{"norm_eps": 1e-06, "bias": "none", "tie_embeddings": "early", "extras": ["local attention windows", "gated attention"], "init": "uniform", "init_std_o": 0.0, "schedule": "wsd", "dataset": "wikipedia_en"}
Each number is 128 + 24 x the weight over its row's rms, rounded and kept within 0 to 255. Layers, rows and columns count from 0. Numbers have three digits each. The size before them is the row's rms in percent of the matrix's.

# up: layer 4 MLP up, 192x64, rms 0.303, rows 74-140, columns 0-63
# down: layer 4 MLP down (transposed), 192x64, rms 0.294, rows 74-140, columns 0-63
# gate: layer 4 MLP gate, 192x64, rms 0.29, rows 75-140, columns 0-63
up74 087:164080136109125152121141154130109175097161146118083165136191135125107140112147127138131128124122148142087150127183142137145130132152146138123140125155140161176104149138157146150138082119102132
down74 092:123163138136150131154173137087108136124122070172160105130146118123180127143154087151112131140149121149136142143113070120162127137126127144112152156141137139176138136091133158149158116095149131
gate75 098:160135177159156133111153166147122124102126112162158178192146114118101120108109120146126162146171134144138128115101144139124130148134161101084140160122135126159181128126129138096106110141108128
up75 097:149121167127162126128105160153118123151163129108138103100123118125145056104128127147093147145116084105141130083119114126145172141141118103149125122104081148092138114158134113175146138108166124
down75 096:116094141130121121162088100159131125121147143089104156152161124186147163116116092098158131138143128115094130138143112105126124080149142141161158158154109110135138125108076136121149158110134173
gate76 097:106131154116108117122084093118153168154129123103109127127140151150127126079131104101117181119139122132078165137103123143176099116155168134102104096125102153119133086106132163122125110167119120
up76 106:126137086127139113107125112085128074114190125126139136134093127106120113146135126136110144142163106101162125126133136102097133136142109145203113144142164137138121178138136118135190127103127140
down76 106:119109135141132146110119099098104120161116112110153160124148160182138132126110052100109169149112153152157154154156110101125143150139145177108133149102103136115125104133108107098130120101100104
gate77 103:148087129147138121123129141140136137120122126099069129157150067147146146117146115144139102153172094199151157137129096110141129122134160109145135152138139078078113146127114126125109124125145162
up77 100:110134112125107169112104180141148129100067129121142117131131166103148180112125112131077140143125134143134102135125130129144109093107141155130124120198103135150137102155154093103141147131128090
down77 102:093156116138163143106165118125117123111120111130196119105082177136115138127163099143101123129123151126127115104112136084120139137128091107122118107098158152173099138114119155141127124149107068
gate78 124:126154118145158135136135134113125116106151115160152173149079148140136129137127111141154115142099082181089137136112095147132159121147103147161149138082094122118133151115134147133121099200121105
up78 108:151155141105093113131116126109147148123158136120088145138148086145165164154103127143164153125126080111090130159103116139153104149081128152129152098127108126132165129095100141109093104163142090
down78 106:154146131156102119158102112134121118139099120164126126126097112110128148137176128205139132131149137148170116121128162074126140146095104110121116134132133101152121127110178093151119141132068123
gate79 096:147130203112120107149146147096174143124144131148128108179144107134151118156146104154126107111152133127146159120140137106184106100119160166140122093115122140152109109127081111097093126116134136
up79 086:182126144140151172179094108115107103116099113140100103128099124163147128144107100135105132090139152095166136147121119104114103113146101160130170148147168154145131130119107113117112112115179140
down79 090:152134111117087118140164102120166144158104143140112150127162123086154112128161222119137106127153150137134151098129110138138136087146114133164103127157156096114126119104146162136152123119140127
gate80 121:142121100129153121159104124085104151133148111097141159159116095142087144110102111110159128118096112171105145108087088157108126120123083148162138121125115097114118124110139123149109070154102157
up80 101:124139090117178159111140122101084098100132112138150143137133078113113156098174124150081076158119149141144118146114123126163139114145148121143104155092125147159171108114121111140094117132144114
down80 101:147100113158129133152066115139165113136176141119139109146110099100148126120146160114152149145116106136121146142108116160109157125134130143110102136187109151103161089161136119131102157107165175
gate81 103:134097133126152162105156143121129121167135145183138157149080158102133110103154125109150095124152097142125153110111134074141160125100150119098142112128119119170107078152162104148131136126096117
up81 090:108126086185143162120120115126155149146119175125140132118125118120123107109073123109130089074147109111108121161097112135145132125146137175126124143096104149134079118141111094108116141147147176
down81 086:149088125127126130109147133110123086114088113110108124070126125119131148164135158122157128128104132101136137160108087131125155172157099093124122093110100096129160167092144138098141133089138085
gate82 080:142098127146100124154104157096101173147124106103094144092087062110128119145127135116124148148111121093127136132118164111175148117110148159112115103139162116124161149170127124121136157160098148
up82 082:126127157113153116147140151132106149211162136102143144138099087111108131105151148134120124085150136134120146152125123135091142135149118146120146088068105117108099130142120161101142121126110180
down82 081:125145127128181124125144105113125121165122097165169109165192135129181107132088143125108147148175141145134167128129114114117122132151089154142142151156124113153101109158098117093143118117145124
gate83 064:193166130120135178135152153148106148108098123150103102118109114183134114101132095087094137166108115098135148138135158153123127099156146133131156119123145128090138127142100154094114111150106116
up83 118:169176130116111138119107130143089145133115150132115141162104082117124155095181109108136161124094143131103143142108125169128128118124064106137170122114101125103135169147136132094098105136117109
down83 108:118106125104136088145128171163169124154133148161124132128128149105117136103147197125168075122154144137112191166114129122133126135097162105115103099111127130150129107136147132155142154128111152
gate84 092:170115137150104133091163104133130107124113129118140134152121085113077146129133114082112115103090114136140164152133124128136123103173130108138105165095099174123103138125101194096130125133105133
up84 112:101133078100147149089167109134101102098111120109151158143118087101092154119157123103165131124106140111094130134132123110120098072156127138142133150115139152111116139149107144085085121093137155
down84 109:115130126134110165113154130148145149166132113123107121146133166127113127140148223134146076109121139143120148178149158115155080096103122135127140147153117156150134138115133097135110133129086136
gate85 089:115112115106103146171147144126160130115106149165126109188136151133134101115122135139153161163102127138122154110105105143130103169099144119149085100106147135110094120109115113129055122100096145
up85 084:130131126172142107154122140155139155201137124124136136089077139120107137109118101116107116104157149076142138161108137148122153156114133117116130099111107130117083137132125108113198162135127146
down85 087:112168127131130152160114149151127167132129129121154179137149121093131098176119072161107123201121110117134156183133143159152147126127127159116118135147147126133147098166112116113118116145126130
gate86 087:144146115133155120129131183114131117143157112123115162160080142113108106113129085115128117113102127112146179120106118158108192076136102180120116145119103097133129120140119148104106085118125120
up86 190:126110146112111122142107170107122114140149132123134159133122150164160146148094167152100148110167156083138121119081135107110127149105101139120135141129141187129114134110136136193134173144126083
down86 155:169116143129103126109192141068136119118140106130129135159121172110114142108116065132132099126156133164121134133094122132143138132145146127113136155117097116082178129101082153123143135137134098
gate87 097:166160101151142070108117165109104157158141109110150116134108147114083146115133110166133149129132126146145145124145150146114171089107107146148158148081140127122113120174080104118107103141136123
up87 104:165097131139099108141147104182166126159145088094132090092150124168131122135125134082160138138147117117098120138105078096103138132114141110104108114106116131109090099127135105178133142138111126
down87 101:124106142077098092116141117108131129148118145131123137123165118158117124144142041135137116114146098111139100136132119149130082088165101146137189135125100126094086124123129157145143148122117129
gate88 083:161154128140156099141169089138104183124131116132105104165130138123113136170136137132112114090126112123142132124118060155125153122152147118138160089107131127130128115124095093104116127201115127
up88 081:118114141134115123142128095110113159137156127157109094143105149139130141159132134140177108096113155093142131155129068145161099083120120133139110099077108128145126111125122149128087138169105184
down88 089:137077113138126128115070124157152121110154125099120116110138111138139106103114211139126057119147148152119172122124109115149140121144142140117132140186129134111107134156119151116143124102117130
gate89 095:171121123089138110091133106156127144126107107124096118145137136117099111133091099104097155109127101145118148111088158131179120110127135123131166209135110133141132145136102131137097128147102078
up89 097:118107154160126154138121136122169133101135123123131114108157140136150111175136113159106147131165113107154147119174105121111137111148160120132126163140146127126124103098116113183189121135204141
down89 105:140130116141163118128117097129101137092122135130094119182102141116145104146096156088099141131132137157126105055139159073142155101158137157135142095131107153113147105111130119102146138129116088
gate90 101:141121128130111122156165159077133120155116116140163135120147114098137118116136121116160093186092071155160129149111114169120158160128114184098140100103137107112162140124132146132116114119104118
up90 102:124110111104111136084135134090145145125131119074124121132110135134138121066119138106095086145127158105107134134127095198169123129136146148119111111151085125146133137072120160108119148107132146
down90 105:127115104153161110140135143136093117093126150095137128125119115151142132144121067155114163115147109118135070140135113136165142089093138121144091101128108120144156079108109109112184084134128135
gate91 108:187128151157102132138135160132111127101140094149141164132100144110132093125154112145126137073140095137155151126157093116143188116128130174118096125077133118088142145158120127131127135123113100
up91 109:131140108137136173121114142185114148098081074130081132133096129105119089105156122130094117106126100122126125118143098129131154103134135126121139122120089105108164124201130105112150121099109121
down91 111:089156124130132129169138131169117097147103102138118106166141122131128118104141204132084093129139129114185108130140132073135130111117121130154137089131132110120089166119133129091122140139101140
gate92 129:139162146123106115159108131123178077154158128136109172131093120120159092115141117148130125171115066145101150117140128158149120106120124143117101134071094108133149129150130135113115093138088128
up92 113:105142101139142111110085047120124117157098148091097107145127094071117142154141123110177130134138114143134113139107141113117144117135123082164143147148142124108171124116134105125116171144125110
down92 100:147138114133107105092137162155143141180128171189101108161087122139118125129171132116139081127143177124101123087121159165126133141122129109119117156118146162155136117128109165103128103135140141
gate93 111:130116135162122122136140151160137100149091125175123138156101134120118160131093118158136120078134089136144167155176148139158109114136164148075149109131113131107095110138108147137102088130102092
up93 110:139139142098122093129163137083082099082128110118153141078107128153151115138074123125104120097136106113105122106121125138113130123143146166092082114107116154118118118122124149126119116200111133
down93 106:121188104178113128119148104111107138153156109135112181171140118146136147131098123124129122140125114125108102139133115117127131152162112141134123120139095096141185123131124147114197148072126103
gate94 112:133168139139149101113139187124142125164129100144117116135109141099126103129137115119147148109115094198138152140090119159095167096152136124150101127083136104142184111102116106140116118131149143
up94 104:105090110165068130115124160148115113166101106196174150103114118132125174141110137153139162147152123157109136126125150150145113141139151107130125116095120122166134125118148128156105126118138079
down94 104:130138122127126092106099134106136110159088155169124103106108111134160141151116195127121109122101129120181104101096117151139159166164124122123152098129141134125141155063116130130128139144087127
gate95 085:132079158133114075117103174119125098117098105171113148146152117134150141148128118111109103140116117151129140139115134159116116178115124125099093133139140172089128154145144132128124088181131079
up95 089:131121116161147158141138113171088118088161137077123125133152091128154142095120140110140124103137137172092138120139117135110112115121136116102147127157113130058171071096105108123122120149120118
down95 087:131083076137084095088123094161135127138139143137149116135132106108118153147156099119085089111097148101128127141105146131133157141094086139076100129128169124170115129123127095099137124122122138
gate96 101:124100117111103088075142140172119127137171135140098169165168091123142149152118116135114107138084140133143142175112107160146152113106133138163163101112091144108144114101101140103119120144130148
up96 106:170130121101145120061116134183130103130124172096126129156119159147117145156109128170146163119150147116161144120152119097167163095143137097126109109134132139086101138113146117128100161112124121
down96 106:111126123082181132089101121142119078117128134118111123144143109113158092087109136099114165103086090120134074145143138095142157097111128128113137135108126128080135103145118116086145111125120154
gate97 094:135167101150128098169148135166089100133160104138143164104126145094086104157085093133173165127113108161110138118122161122150135120117153111129101167122138090123134118126109125154163151126118110
up97 105:104151123120113136146132101132085095131104099070155135107082141128123112144184135097149144157114106113112125126153183109085094153101115114110128154122121091174147124146123147147116127118113105
down97 111:103134111129123172135108113131107112113114152090091169086093111101108107119173122113160112152116130121106056136110160122084148133094108119143090133139131091136106114150131167109142127122128130
gate98 116:173118149154177118162134163124142140164098113109170120096129150133119133122116099088105108111105113102068139089105148136131136112137131135107106125130107095127142172093100130156132115089105106
up98 094:137118126141118126090114126102138146111144117181137167131145111184117139118155138115142165164109170139175125145112163130092133130160119140157107155145137137138131101082173127133095131156079141
down98 101:157140125160151122137166097131125097113147142105144095154135124121126094146096108125166120126175135125091068090096090142135144147157098094146114161092130114143137120140104126121135104132162082
gate99 084:129148089127102122151134123093125124108125111154087122101147149078054087155136092139129149140141113144167166129089127166109149139131123109141121144134084125127124111107133135115108073138109139
up99 159:080083164154141087145160134111142172116148152130127145098137133154161127162083143128084109116133120136092133141132157117153143140156166136143132151171154135114091098105137099139158105118130118
down99 147:120114137163121118091146133125092146131115099145130130170124112125156127134165071158100156086115131128112045109146131091145131117145144138146179132129118166114135161122099121124126109150129104
gate100 106:170136080133153132139074136120164123157124138128147129134133176114095148128109109142134167168107128139118147122135131167181170121087130139114129124102144111080142089156162115127133101135131102
up100 096:170114149100127111163154163172121144106110152129124115144158124159160128130117118114133100134129126098127114143105116135137145074114121113133157075092126113066106187083122129101126137128120116
down100 102:125143176128115110129138127109141134135096134112108181118154139158114137094069087131159127081128128123132132118102121094138134126106100109128095124106139070141120117127135120167112149104197111
gate101 093:131129107140129147158164133137152120181095147118115143151097155105148135114105132149153102116150126146165150125098123095092163093150133117117127138107120131170116119068145140129127104183151078
up101 083:133107142113117123091123115102059138125150139114157154094086160124095122123141131111106162088129097177098137117094115173154104126149165128138130136115149138160116150145135098156138105120143160
down101 082:116139107137150132105133118098091126097127124181161143094118137127129072129116084125126102111159142104135108115085165122124150142097111087139099115116091118125166177107134102144092096114138128
gate102 090:125157059135131103129149162136134132114122114124151143146086141092089118095113115127128169086143144171130152124133090098161151143110155152130085142126108138112111149118158096119110160121117170
up102 094:094113158171106145097140152123152125128095147115122103132110137114128131082067086150151123112111139101094115130138115131161106136143112164111119160144129113153102092097142116168140115180133093
down102 100:149155106179128138130154115094136122120179089126176150177163119143113140113136152145127135132134131153160142155150174144137138112100155100116129086120088148129107112108093119172152112107116126
gate103 095:115131127147086113112119140134132170174128085149134105099123068096128109145094126131152112163122113097122162166105117084144175144126134125087159151157129135134140097103119103115115150152145144
up103 095:081130119160104118128136108065117133157103096101103118147126115154111131101121135102135156141155119153116122110161146154119110119144142145099116122090119074135109103097120117153101133195140163
down103 096:175174128118117123160124122157141111144106157122143116118112139093129155098144125110115121132097144145096108135122097103130144133091113152165170106070175130117166167150100115098155133118160122
gate104 094:185150129116123143131114109150150155122139126151177119129126101085125130108101077088110157080140110088157164145126135144152178130140143129138147124159058139131125147131120137134134114114129118
up104 125:138172094094114119183111081155127174162133154165137128137099132116089146101159103144156152119118123115110142136165125136101139122142125117126166186141108132123145130153146134118116150106131175
down104 119:140113179136138117132120148159161178101123102090084140159090104148139122139167177118142097143138135161097141170162147148103107140120136156137124155109148132151136154134102134142119127119177133
gate105 105:127118164129106124109154101112156057131135113152117131110110126110105079086141111138161145175139150092106158131109105133149118098137175142106132140094136113119103096127121113103113161142153162
up105 099:124161100138067149135096131190131106147127108138152111150135153134137143074108148115143091121146114141107131138108145111138124169143111155152088086139157119131146088100126091152157147126112144
down105 098:146100158105175103171162133114133150117149126119115106154104113070139179158162131124121132124154133140131120093138140101102110157089128127121135130176128182184108139117137142112132133120141143
gate106 093:147136114061146135128121124157130148152152128128116135135149164106090119145105123134127121137171133104154132116132093105159093170089153169123081125101060120136125145121131118127132100129082138
up106 101:135102097112141110103125095105097140103134130141145151170138173127084164145155122147138120126147116134111132070113078143128141163175124095106105112115140135144071119096140126168120110112120136
down106 101:142141110147109166131123139130159147123152118141112117131091095129118169132102194095112143135083126126143114122131142163140100096094143165154167128167127126161167164168133106135119152129143095
gate107 090:151147098100110123084118169129089077168098117152151154113149133111146136168111136109135156106081082119127145121152114138136075128113135122149142136110129115141142123092134131111085102148108093
up107 087:093114131128152131153081162146109167112124136153141157108122095167075146144149117158117102136153140102164126107121133137102141165112104115159133101134144087159097156093145105132125138088101148
down107 087:113114121169106101134124124140126087141141134119087116100086146180114176118150082111111133117171111109152153087169111114155131128141080096127141087147131133138136152153134134134096135132095118
gate108 102:146145107135140106167121127140146100117121121124129183137113081137134129126083102127100182113137140096135143156125106157111120143170119104129134115122096150150150132090090138058109099133093119
up108 103:132135101122071126109142112131138119116151135119128117108115133119107153114125120116136089099192065145128128147122135150172106188103141127107120158144114153072121132145156133141153154137163152
down108 103:163107133144097151127152119137106131139131109108151124066091110124090096093116087126151133131146149091137138121092137091164124107127135106127107162100139122096132127113100150124160178164087142
gate109 095:153126110143105113185152122125123097100152117130156114121131088112099136117105136110093153130129143125124171088114099172155120120171123165095093127107101147071120136128145153140157103097112136
up109 103:094130143124132125143127132156119148131118107128120089092157119116123121097105119154154091103147170099154127168126153107136123124100087079110183123150108154139105181137108133118140184104137124
down109 099:151103139134141141098166143159120115133132119133110070112077132125123113136130087151126184128108129122161079136148164131165114118152157147120110139163112092152151121111092124075146145132130143
gate110 106:141101199138101136130150151113189109127125128086124149152092167105118122118118089156142147118162116115109134106119146142110116108129107119150125107105108092129119124090161129155082128161109101
up110 098:107141155105181104141095166164112107128141110128102140141136115105115112073089128130110144116119166147144114159127097142144157126099139105143108112100173128078154145175130142091151141113119125
down110 100:156174156152098153133123124131148093127119087143144142151106169135109153134127128126163072119110130127101153133099109119094169123125086126175126083088110143120152132137131154135104172135156122
gate111 113:097138143122109083139135115148115174161120104132156124106163133131122112157165090099109105093128138094129146115110131147140161101085136084095128130126099087129153081146088137097113121159125134
up111 104:141143112121141084099088095126124137123138108151139101142161129109145086101082120160123191155151152119119110150088083120149095122108152146133100128077122158123106167125118116127124138131146152
down111 109:119127109134128143089128145141101151136115147159137160132118105172075117112158165145125104152161106114159112139130114105137065109144143137184166141135091146126106101168090150148130111119124124
gate112 101:149113159136069119144159116125099125143110112148133102139174134087146129137149125149114125080106163144109127157113111140144154120151110132111112140103120137166184129165118145109138115061097134
up112 085:143134182127134116134120125155167155109123176180125130175139124106165122127149123108126121093122125136113140090106127083141092096114122098118125116091146090148117113117146113120108190104133098
down112 089:073151136147124119166109129152100143137104119095113130112176164132163123147138136166112118119166133132139141156174127147123109143106097165122147142160116135110174169162150113159128139114101089
gate113 089:165142134128140131144139176130086121096166098124131124133076155097173124145125136107128122101085101162107182127141100116133136090179118145139112125092137130133143163124112172128128139126156117
up113 102:149090143112122133118148060070119140135135148130110141163127125154110149167133129116095099172132127126135118130076164133155144146144109112138156149143124164153144082107171119129144144119097104
down113 101:096126167147108109112167137123122159135112121103115113145106130081160139124138105097106121123120169134150093126088146135102169165111122151114125122135101131092124161050102129119155143108157114
gate114 102:090109126140134153126161118136165104144157124178144193100160099143128115142154092159125099151091130148099156147109179109135125151118163137084146116153108129147124152139148139132131123156141142
up114 095:084132139127109128117108094158163120150139142089119164121137101157166132120138116174122103099118144157122148132089102157136128123139117071098107120143108086169143114075131101161148123112143117
down114 098:094124097154150140151096144136146094151161112125141115144161129059111137130116196106137123096093112100144102101124105132123154141099087153104119097108114136100108116151106130148120163130142126
gate115 108:147125149105130105136155097106125087138129121148118135093100135111072105127100122147123174120153098104106149087095136129145151095118129127105131149086104111091148141148077122101102074118135134
up115 110:116090142150104122118066183153127089128095121142130126140146133092161161153107138167177121121133118146149128125144139113131121126105103135090167132112132095148106104098093156118159099133104105
down115 108:119144126097108098149109112091154157134096150147111126126088123113130123132075154119184135086135129180134156096090115106117133118152142116149137185117132151138146118143120098117153154145103091
gate116 091:123122127138135097145110157170103081113132128091145156124104170121155090130099107121139148135136126133096127108126134172073213131113125154115125135118142104147106122123122164105138125167123147
up116 091:138116153154116173138150104149148083097138169122106175151169112131131141132135128163118147129168156129132143143091145160122134140121137101052133106121120095146159146104148154158150131146130136
down116 089:142110122107167104137168155121138131144104159130080109128149171142142146096153174097110179125114149099130147133167158097146136170152126097149118103082145123139164120107142154138110139137126131
gate117 122:125151129140126085133170153167126107109166111127175117139075145117075172126094114135122152133099149114104137156095104144120176103172117119122134143132102143137116114134115132092117116104103098
up117 103:154107108123124097076142104124169111141125098128135125165059145122119150137100134117103139175101153122073144132107114100118120116129166111104130157108122160144110088140141120100151124169138116
down117 104:144100159163135121180116111134116160115146140144107115148107156184124120150145151141110107139124118125126094145120095181182079098151148162158138097131103144134139160118115143138144134142113092
gate118 105:183119080124112108139126151114093130163130137162098133143133123103088104098079117141146096190127134138151146138117095154159141131110131146107133101084136128148110142077144126097133110126113135
up118 101:096126121100131134112131123136089164125124115115140126115125091105080091142170129132178135132105121114104126132125125137131157126133118140140161151139156147164178113078074093142187145147123111
down118 101:178110082141152097122096127153128104166098131150131107081136091106129165124125161133138121123092178110099143149103120135121153129119121104102107090128131127129143161110156154123110112119175088
gate119 089:139140171126117152137131137098141085112134091123090144159076133109181110120133114144099129133125098135084121093123158188109142109092123153143150128135126103113139121172124164112105115145096134
up119 089:154132147147081172132106166121123103123114162149114183145138132136133165113148106164128115109176104108165124128136124125154115107138151097134130108131114117162121182122151127109076134135128077
down119 089:137184147154150103148105129123145100121145098110173121148133137154147142116101152140134166154156119146114099117160153120136097151131109170122100137075133085102150120147141121157135166141075129
gate120 133:142136133102111142102126177080088071134102107141165157103098156111128112112103112103115154133120095155130158133120127122129133141168133163137137129116085065141163106131141120131145093112134136
up120 113:111151126110109140119090095116131092113106120119106152165170154101097138114117123139092106167077127158126145148134147146125113107120133083196129114137114098124137093112184148137124113148146127
down120 112:136095157130174126124129108123146138144135156152161130126143113125113108108137117113134120129171154105160149096182106113193090150093088163160133148125157119154114101148093118129147151126097115
gate121 089:163113172095144167144182116164137114088121105129120120106169142108136119158110127133146092085100150111122164138071065136137132119111109153150140119104124131113131131110102110122107140112112126
up121 092:155088159133126143117128104130106112117153128098118124179111105151121102128162131122151143145160106111080123076117138140110162083166130107154115129099132086143094102120115131169121126096125172
down121 092:158191153112137111138073158184121129138159163102145135137105144129145126121064111108082164140163115116147133118144153139116140141124157109099146183125112116134130152135133129143128147128116139
gate122 105:133131121117140129129121137092112117120109124152137141118120146101147123103133124107123126094138144168121141115164112186156116112123132191140128102117096133121152091133118162146137023115116135
up122 091:104168121095124075126166119132133176120161139158116140136089100110179135111094120136085141117105153117097130086141151133121116136108085105144143141123125088110141169134128123106108132089149126
down122 095:135127146087110159162166118141150083121122120086150139097097110117126116137152121117133130148131143140105063138107103117156146100110135094137158136103130147095137152144145137084133108175178155
gate123 097:187101119101100095119087106129110102143119121136112118109115140095143078116167134142104154086141103137143154128126087099143188129131130144130118149085129140135117115167104130130116096109089143
up123 088:201147119137153144146129074103154088107161137104150135149121132136140136107121134133074171130097133139125117115113137137136125168078139169113114136110124099114114122148122155102154112164095141
down123 089:163128103107103122145127132112129120107104140126144137103166120126134124079133193089142091133079117074106137121146118088154116111154098130160105113158145132114121125108114171148152119130081131
gate124 093:181091135140139109106134146124102141165139118183154174135123180139137116159120122097107113089122130156135134123119149127130169152153125156165093141097124141106109120150144170121138125093122085
up124 067:121129101098152124129159128154135124079153146084099087118099065143128091121145110135089138125117130130144161116109127130135144109143139158171076134151124148156169123138118090128151107116167118
down124 083:184109134098139138086137162105091137144123110129132125160106157111140113143101117091126134157164152105135095124068134175158141132149158127145156164150143113090146125109133131093130119147130093
gate125 104:141128158160156130140108174133102143146121143178163129103149138122118142088124117113138108172136142133134136108156093144119094117116172113154117147092085148130169120186112113109094136106125158
up125 092:140130094153124137129147177088121104115097134126130106155108164093103148113078135124122140146154133147137122128183143131120119160146125172131105086113122149116150103068119152097120149151165106
down125 094:126129131110105139127139121122128152124133142104132112105104062113098111104131157112145121112117167109121117079123122141154138190077145154150129149149130112117106125191177172151112108126113126
gate126 101:140132127140137102127100140117114085125124113154136137112090179133119106086113105142122119140113085102138124135082125114174165132118127186135117102120143117156115079112175117143103099152090101
up126 092:127151175130103115133101143102125168144114141093138119178127107148164109146132132075083130132086117147113135134100127112079132133161112086124121100120101139084119144099125163113152137168116129
down126 094:166136098145130157134122148127116106104116143120146137183144146075171090146118135111122151170120136135128160083125151143099167183144137095118145112133129109091123176126091127129119096128111126
gate127 097:121120177136111136147119161091112108150150121147117140119140157124108161107136109091093156149108073147113125134116151144163081101146136121141146180135125079130118129160105078154110096127134141
up127 094:146119111135077121109159137110145149150105144147120131170133093121147088127125139126182113116115134115113107081104096136133093149136059130112113148078123095125149099123121099138093134157114121
down127 090:144106134123183143140088112117129081097162097094116139134118126124126142172084085151128129138123104118133141167120104112100123157108121133135089102149107114078085141144113140141083129110099126
gate128 095:098136105139141102112126136056131110125108096124123123096127154129134061169153095129085155132127105131147147114141124157168125118155142131112117172111076123102109138150118145105144102152145138
up128 108:124104097140154138120141148142145129163102105112118147113158121114128081152132113113145145147119075166059129096174164094185125128130119120117135162142111103140146115165102117107132107123147138
down128 113:121122109095131101149171099127147128115094192120077117100122122149139140132137155132158130139110113139064192096113124110130109117131095145113114118128132151123114175138176145113131130116103137
gate129 097:121164118154128124153174149112133157100108160129138135159114134111089141116115107123147139085111127114194181130124083111106158144113138102086138128125134146114130127155127088099140160118099164
up129 111:200110126138121123133116104119118147144119096129145132109136125187169100159127135153158111131145088093110121146142117076112117106131121144172117136088130147111156169097130139164137146157105126
down129 114:144160139113160134084135139135126149102133130173139081114144107100073123151135060146141113119105117091181139140127128164105134129126147128082137161141104117147128158115118148149114115154115105
gate130 101:108117170148119165103167078115137142176083110155088151094138144110093108147165117147130116128125146095115195125131165155123124119109144107108142123114131133111108104138135110105119115147164130
up130 103:154146127116136122136097130118161093129147122092156108127162139143153138124124130113144146121136138101121133046125150169120022137080118128113108133107127097132134116131129126136114136122133125
down130 100:100112159108146118043078123111125098114135131119132103122122120169133155124116104166083115125121181136098130165142112117147124104153127134153098130091143140120160111124166129137137123096107125
gate131 110:127127153142112146113114180119125104169126099139135136121113090125135075144117099117120090082080139168136140124103099167144161143114149165120114153116119100166175109132114144110123130113147162
up131 094:140137112142126142143139134116135110147061129175141102176154139125138131095128124137107156155112111089105101147179132116165081133137134114147135106111136153145111113098110153072139130153143084
down131 098:091134158129142120115135129133151120155130094137107110106124112093111136158166093148121131123116145152182153102069110096117162117117127120157130131138125101080157176144140111140143123182094149
gate132 094:129116172123113126134129151166089140117142101110074131141162119122111122130178117115138155115116122158150130133140138129086094088112132188149109172131120140140160160161110117130076106123099131
up132 081:119137129108144180081178102137171095149130188088119153127117102131108111146137104092174123134112121146136132110125135133134113104133098098163134098136129117154133101128152130178156118113120100
down132 088:128096148086134127100140099093117068112112116150135137127164137141137124181052142128161145139122139140100182127120137127098124143157117147101150153151101143164134125140137137121102165134130127
gate133 101:149108121133109126099122200145126150132169151147096164151107186117116111113127089124182146091101084144108131134146119117133137104136110120105141102097112140127084153158121117147127135123127155
up133 093:100169130149061124105131137160125123149143118150119120126114134107127087095163109145142090108116124130127130137162170107082124119102099123101146159141090160173158126174106133139116141099142115
down133 100:168044122136117128106102094131160099166114133132119130128113091161132132097125120108132138101142177108167099136134089126116105130113138148120128141152144123108166182131123132133162158127155131
gate134 101:161185111122131104118140155136126162124118136107151080094135111133091161071094120109087111119134116126151140109129108104125130115140130121092111068128109088110158103125094158115105123133113149
up134 094:103119136118115123175162141164145119153144146161096160150141122105078152151124142136152109183105125130118123177183162085126140149080146131115119097137121131124131113147098166111121142135133130
down134 093:157128137169118180154090132112120128136147065117110133129115103120175114154132056131133149162126144154150118134120118136158144153145129162139096148137162105145116144121156083141135114135159126
gate135 108:129108142150121121131113144106104107170120094122115137114160174112125169118167090121164146111109118138132137098132096134119144089077166091147134127137103104059125118145135145112153154091142134
up135 100:149161127119184115140152106124137105183122079098127133152144093144129120189133109152157141136137170129167125115092148106121117104108106096109148122125152153132119133085140113120114141089125158
down135 097:119175151134073143092173122130140132097161135158091084141122116136097143144130177094101129116126114110128135161069128136139114127144114154106111087130138143138136109147162137119138149166102113
gate136 101:163128107155132137133158169105052094155145108152140110147132141128096126098120113156118144136120100150155144157143166094183139125105091147139110155125110093153121116149104134163114131138129151
up136 088:096118148164100082102120160084094120130131129100132164057130133134170086136136119135131143105126145107145131072109090136090123125144092131145109129140135125116138141144128115124117162122141176
down136 089:146131155102080105122154140111137149083133140149119143059160148126102125132078145117156111133126144138114100102142138135095139111148140147113110113131105137122179133126135148120133187157084092
gate137 097:074126126148107119158158113089091102118095084147126105123160110145071122179139118111116121139078149123129151162134095140139127153152162161117126122094132142115121106131122136143137114173127153
up137 091:130164093165155134151138134156127161117133090109110107133143158119151116153144139113139130117146079087131128116114084104147111141093114145158100144137128083148112078127151138136122184120140077
down137 093:115168131143138127182120160156141096090124136148096117155103162116113101102078167108123128141115160132133103140171117136109145133127123092131157139095133172140143147139096165131138137183140140
gate138 098:126114132156158113148129160133119099131177150171135125116111160149147064117101116125162146094130113169102151108119131149118163145146130152107156116134109119150124108101091134158152115071096112
up138 093:149128093145158182094129141161132132136138100132146098105102136139170133155152116139088142141125160120067133158170111159132130131151105134091148152129141105119150135083124146136158084108126106
down138 091:143159114145136109122128143147150108115124103158117097126139139134152119199139175120103115111126133131115118076104115126128124152146129118159098088088084115097112156140183109150141121140179135
gate139 097:154083153117092116158183098095121108203125149146155160108106132123125099131156129149126112125131137140112142160118079149133142175146093097122139152117108133132142112106141118111125087127146141
up139 085:115100115122138108134101101111094114150119104110102152059142080130161103132110114079148156126125117127119134167097109134104148114129137158143131146141136140144150143134135126126186195145147150
down139 085:142143129146172119136182143113144181114135119127158148126157138166179143132166121165147111153075121118149139098109128117123109110122161108110079131134136094163126158112148165131142125106108107
gate140 093:151142140163184095113097135138117144153105137139096113159128139118118150128139131100159118102162088173123157114078106121119167121132129135140110132090096123158126135095111132138117076157096096
up140 100:165144116112148095124103161072115103160117133123101111127101127084133108111142147119065154102102098069108133128121126149133148121127099115117108110122127102125137094132136124140121113062135157
down140 099:164147158110111159145104138173108109103115111063095116118138092133110128115124100122120083071147115106157125110128134144173100139127131143146102091138134109127154138097085104108111155126135127